config.toml
d_mlp = 640
bias = "none"
extras = ["local attention windows", "gated attention", "value embeddings", "a smear gate", "skips across layers", "capped logits"]
init_std_qkv = 0.026
lr_mult_o = 1.42
Each number is 128 + 32 x the weight over its row's rms, rounded and kept within 0 to 255. Layers, rows and columns count from 0. Numbers have three digits each. The size before them is the row's rms in percent of the matrix's.

# layer 4 MLP up, 640x160, rms 0.0664, rows 499-639, columns 0-39
093:092132096120147117163107160169165091145092123186117095119114158069133112135132144183125065080117151121149067161144104105
098:130138113124131131165102116097130123151133107099122089102102130115082141145124110137163128180114146108081072153120146144
123:130186183071097118128121126072115045098169157121109155091134095121121127074160089121133136177121105090114146132132152176
115:145157113114112148149115110115117139151172138160195169108142118196085108144109114067089117103070089113109138163149155207
099:085146123164153090147132113172113143111161137121189109152116079163145134113089097091148167076151092179089122156168158047
108:075154138108126151150154128102153178130155151162113148088173094157145111107103097136060167083130119147061110136122167125
096:066138089079165161158161114110091106133112138106116093138156131141115188112163087148098158116142103153122124137156137153
095:140102076143140178142152156115080044069096131130127158129126122176142198108134130161130157124132130127129173147156114130
105:134160130122142139157151159161151091093171106086131063095162223172188091179148116104121119217060134122148094122144134146
099:051137105136122111146124126105156129123220194084081135097182102103116150109153105098149113163153148075108133118134157075
104:186139096111104187188131153086189094109220157109121116132138118177152198164094138124160140165129101095115105147110105100
093:153146145130143125146140112072156077127104179104201146119152112180060161128076162102143096201096155164159140124090170082
093:158130092146160141140185082158149162161157094176145161165102134175172134110136123113091140168169095090161125092174139176
103:094099162159119134148145122099154112127123123137139154135149148148147126143135163152142168192081132199105137153148113198
093:124145124098082199138097097104142105098163114120110059132096137101169108141106148148138123180175161150114110195111150168
102:095138192165126156150113119053142135143094159179129140059080123111157181124098137161144094136088144129106142173123114154
105:091131132147126127152163120125186151117108231131151044128141059098207110174094127056127100167110078107118176157169074152
116:090126152165115121176144136112157099127204112102153106165128059144134152090100137143101147093109161120136142159119140123
103:144138094130131114168111125132177126108170143157134146109196109085111102096174116099113128114082099092104130117126092133
102:101147108136149128141117214135190133108118190206114117140128135150122088112099106111154137158099125142114154218138167166
095:157138071155140138134122086095133124082104147169094129088134077055089144141143170129168112083203102085126083144140089122
099:182121135104050167138078129083132092109086169133122118111167101112136133163147085109171154224108091135096098178165118179
106:153134116107138108141141112083139128143185093107149134106175097165076114113068125173063093100139149093103097141105110120
106:088141102119096124171190123159083137168089105155171107124145099143157155098089127090068097149110146086140109151147128124
102:140115073131121151143128122120138051167125124163112085087162119086170134124104072240105088099119149143124117169144090123
104:074125131173080203148178148070148087101199152157131119141147099090176126127130126107149084105084156110134099191114148108
100:083154243145036210122145168085094126045133092175140092120087155128156119112151119129166132116082134137137174106137114075
110:140155119178130173152101147130147048048133096114145093144119078094158168110140099133182163096097121134102076148175131175
084:139128137129088097130078089171134173110128113148171154060124128115137114134202099079143095164069159204079130164099139103
089:140133193165098074126080143169121084133098129178135172145133096112114112046120145126103157209121164154121172163138116107
098:185124132158103188143159113114177174071166141143143091110189161151137059100140119207102143139121120130053213048168124132
102:122117127085128137138168114125142122154151167110169059111136160146167119111122078096110095100148126143101147121132135145
117:112127133110047137191146133109122114140109108121153135123143162155124181111136171085113138038129083149183077172137122185
105:143128088111086080141091109090126127117085149175083144158157164173094157086148076178114106129139138129129134111096174128
109:137133079175153070139161166114123172085148170132108139146122128100088133109153084164120080118116089136123160124165082087
087:120132133114151131146123117102185099153152170145129176177073113136127102144098155065148098166073155121098148117171091120
107:101178147123081112160088134138102123148191147153184164112075111110108108037129127113127144112085118111151128093124178117
103:114117077082146098131084176192187114101151151104170121140097115158131163161101186110139072077133149085131137117109213194
092:059146078109115136115158105160180123154113084147137138162127113086142143124156110126170174137112156152163083138211140095
105:141121185129145131143166111073075091078088132131176125097134082159133165099127092101132127123100145187161168151090143147
099:133170102117133101139183107188182125144104100154132158142149123102146187121128107142108124105093110200146196127152127077
106:159153125125098095137171119127137105112117178124137093115141113174167166102092155097189139136101127130140142113127151142
099:124149147090096147134165131144118090120127098069082127096164136095147141141150137090161120093130170170182125173088183137
095:111119157137106144139100124104084096082127146097118152127117143152166141128139145170175100102133154159146128156147113083
109:157165108112182099145171162142174143134128173104143095084182171149126097158079167132151082131075119137118146128137144142
107:128129134165141124142087153143166131105147158152115161124091119128179119127167158096121159083150136102176082095126110030
096:062166111108124198138128139120106114113094156145133149146177043135118102133158070085168146118127092184129095153157150096
102:102138117196116085141141143189068107131127091162106126097131121201181110128100103165096137115125141072157082166148136147
106:127157130075102138134134137123130131149095131121131167159121155186123137124129119073054122113141125128117136119130198109
100:109155152158130153139185139122169120058152123095126150171107158097119072121126125135148155144133127097134069108149170172
099:156157133120123120123092126109127109090159155159095076157083108160081164099174081132075106219127121197112134177125108121
089:129161130067104150113150096120168166115158181161125119179136091129148092084099145115106117136126090153207082177132102145
101:141111171211128152132109182146125096078095175114175091103116148161099155142147114147149118183142124148104150157158083114
109:142140122187105106151138159147140139145164186178129158095132133120090107085102088099099143152155135100106102129161120109
104:203128165159120121144191139102160126097104118102148132103166133144174109143151129125155109126121108121157135186132152081
102:108134114073122079164118110155086112141183136097156168122152127152108106094126127115081098119103127090082125155119184163
088:118112188104093144121142131187117144102122129129119117111138167151137099069172127115141120134169190187134135161096102131
092:129129174113141140158100141141112104136103100124146093126118148052178131179114057114126147145102116119189043137091091126
087:109176082111142097165141107125156127089102105163143160129174135109087143149093125113123067098111123090157101106099148206
103:146148112110116181136155097112143136140125115125139099127112126130164183097093126097128082112101149190095109148114108107
104:140141184145074134154130200117092095046095129194129081077133147140128168118153166149137104109101126090158117109171092088
097:113168131127175133125115108152131128148192118121129172121140129120117125141128133089108091117118151075156131170171118078
091:160147137091117179255169162071125115107120112118149128094087104086131141143158192197167079106141123109188159188133099175
101:142162161145139134125110173178093138106098152140102105083135117193179097109161167162106129159110138125079170131100176129
096:079127184090094131132156134118113140094159140145156108112138132131089134077148172150098138156146109097113210099150164152
103:162142143137164109147125121117151072116146181172138114103131149107135148097151086110112038134096085166123165101209131110
105:156130127087072088147113103149078137109196166082177134169163121149160119135089142088083160104089162106100148148158206117
098:146148118146057119139178153173192107103149126107128092107134118110140114144106145123133155053195129148125199131125170154
101:153145096128151227153096119114146113120110102165160116073124184069185126114113070091126105130103067163145135142182110096
094:110143196152061204125129150109086074090162107125163112112096118162125157157134102156157133129122187161185132174163129092
099:199137091154165109146092170114164129160150118091164156124123160131125110135114152112152078125107071092078099108146162124
094:095160133133114170130159098090192163095125116167119132094132093097196134126084108112108163070156126170167137120114159102
102:100149104128121091133133172139103054032130082171126112131190102074115133129118130106110121082089129108143064149145154086
111:156134105152166131138168121113142097137133181172139113156123088109113136131144110120112120103172118153161134113162165151
108:115177179140118163160176130144164149091161177120130114123122119155120088130125140062137117174161126097132128128177158112
097:070173118104175206138212052092151136111161179108069151138149096121128192099106132108098116101139101209118157187122176126
106:090142139096088162125176129144110115113128154176120112127141181142166208121178129160096083114090122121137159146215102128
099:192135113121211144142156131167154140148131166136100109084136104129103158106119111118114090096126156103152093154137169137
101:124129146107024122135154085113149129116137102164160130132145097042101164106152121147130102161166171090153139154148108149
099:104171088114147144174111130070124126109137090152133131126126126156155184156125093127127165165136091124133134205124087147
103:122134184082152102137092131083070089150144133127155082158195138123148159135166136104149152137114068064097140111103175189
090:096137160201160195177095106114072106116140134066120127153103135113136155119110145118143198121064088147149079144137132135
106:077177096109149158148135087149108145134160185098108121128085113136114147086130080164114091158124134086083063211145181146
093:108156120126071159142181110175140096115097159114130148087105152112154153107096177155110134126144143102101148100119124081
099:153172138092074114179129169144101105134180211177097161109174162146130166118129095119076109139150151111155119099141141143
101:134150083129127156122163124165132147130136113193072131101149086114138150140146196136148119098114097093153107139185190132
117:172143148154097113138169119078143137134132173149196137118149093179126064114155091142111163125181079103106108077186178194
102:148160104084140119197099143088140064089098132147134128131183100098146165163064123144103070115114136194130071077128167188
095:093093152137117143158148145083094087116115138229190149114091106092171101140127125154163102121156097117131202094144150148
095:136113129159160102152166136148131124124170124079212212097151141136231091159134106143115077157141122116123190068092143193
085:091138138144099108157137153101194165196123115120142186133177112131121165034096125137133123182074080109084103130142131112
103:115182124190083130143115119037066136129096143215174127104118127140130102124089118108202099099167025157123152175099140123
098:091138120125184088164111093179078112140117128134091071115123084175159137069132117132102083139120143153131145165184118137
104:172167127065119141149156143107134105119129176102142110128121093129118136158085162090125138100113113154078103076136116154
104:173163137188144115131178132210149158129109169141130136116167144103085132093145142110082133154157106157131143134148103113
099:125175133126109144157096160118134104117113142099128141106125134101115138158040168093130156151093121165111117091090202129
097:154128122097110104151120133161150098132071203123183151068116129114146169057124138150083059114147095161152116106191106185
112:154136189185136114122098117143080165112101152132160176150153097104145129105125053132095116121131120139070170105173154099
105:106123133117180173133145138115128116113107147157135143121125152172164164174147100144102166109104096120129143082148136145
099:166098178140103115132135137108138155048160096166203159167113153100180244128069106159123099125180104159125149099107146149
099:129139112104088139173130147182137114053167089122146090125129124148125121158157123102159125080107095135073074134149100149
089:159170090109108166142114151115169159151163169092174107023148124061108122172153124147168169096133153123106128124110139055
100:104111141133149093153128192138104108131145125128122120103182058097070208094154084095116170118186048132138123118194126127
106:112123159118109099159125144163138106068156164121149126094127084175140134143126142098084128139135124096140123118104215121
112:121151194130121204123134167138110124144128158142134111132042139119106097048092184191118126167142156158119112089153140084
100:148141122181054159123121154162091117130115169123170152108050161140170097101143084156090148143130120153151100147143158082
096:114154142110085142173130147167106126159092192105183094080198178086158120120131118095126124114102129115174147074144132116
097:077165111118087134156159140157064106145118155084174148073108158116121070113100169116160091104154110138106119092174180154
096:087133115103100113134067128128158111110100136109198153097113158058191153056069087157172142157070156117180105098127154148
112:167162114116110110139114159155183153058100146144175166116080114178210147089134085166137140112070089156162101153127137166
115:125150130064100101143139091137167103083129098153156154110152067190111194086135089179111119124089163071118099093128136158
114:116214176121074123147107167096153098044099131135167107116101162073155092106116105155122117137141156157121122128119163127
104:178172139132196112155138103079126089123128125093145154135178130079140162132173173110106173107099091086135123096145182194
111:098167168160090123116186151109116125109114193133143126132112147190179173101139119114035067183087134109126157133133135089
096:168133096120159120165145145158120130145073088112139084117163089088180090140081131191088099178115056089118148100124171098
102:075130130131089130119154184126123107120139173150110073119142176111120103115134118161132145151111135169152106133148118099
093:112134191157116179134188207119103106106146112150193087103136155138124096137094099155163109110135136173173168168141127133
095:166126097122175098175103162096159147138108141190111162084138070120080125129146102102184120124047103121102143138130119078
092:091118110078149111122181165192138137121143104172150128122159119152171107114179108159056112173115156117124116150154171113
094:148129152121125155101142135098114098111090144131108157142079135143109154108180100193137118173112147106150124162198113151
100:106090150143129095151145137138101146119162105079118129116131102156160095149120104123073161114109141213140064144167124155
110:133140112128154152149092098144092061153120100193158131098144111095152109117111102118117151095126093109123177187141203163
101:092141161099165113125119182179090094108128180083154102109136118127138118111094097085151099116096063098110121088171188131
094:106192174104106146116164149124104076115103166135142120167134128133132120113075134151181182079166079166180102103105133117
103:138130110174098139149175110178182157162118150111153123094112092053052180131120114096175185058129100081119146146167112179
098:115175191164149157145141152134151128148121108160128159088098128096149197084131200159152116077149150109135145119100115162
093:122195100074138185125107114109078118149145151141119151148135089097105152128141113138095090123166104111134072183125128203
099:175147193116110134130163110142143158141182110132157122124158139158187092127087162109060107155174146083049102120116150151
109:068156099120146173164218124090146096089106169158146073062217146061198145099128114090144105168153102142118167131108138152
098:092156114160136098153092082112133164130165097114211160109100181159134132158131106111098123108181159092145098154118104101
095:126128109154162103167174105125168131176132105110111181120135156150117134088162080069125117181128098174055128124136116143
100:200118098174161185136148113171153126108161179166164126107157135134105115076121183171082110157137121115132099173149143175
097:144165132192161107153139085210155180101137158147111155073150108110128167155078118143106158101102148151120113087149219160
105:152110152053102123125137152188142135132103124151176126062135099119154159143117120054087172131095062144122085094156154109
106:118172165193075121142122123124125103126160103165152119136129080105122191130148028116140135118181103094098085184099167119
107:152116095120088158157109099103121114119104120093179155103104146128094122121203164125125097072100107106211078166174123139
096:166120150152182098145120063188138149146170104130110099127128138103130130093174191134153129102179065105164237145099131087
102:179143113172125153120125098060124175109158085167159166074104129105130142071138118098130089140156133187090142158156138109
086:125162196157125101160107206133141088170147150111155180111076086090134107082098122141124114186070122092133140157135169126
098:128147190146103105128114134122151114125097141109127084133111070139103129090157096135116096158131173166121110117139117122
105:144139116083110216160116121126128145053104125118168149137095081121155144121085126131114063115114126184104109090112131127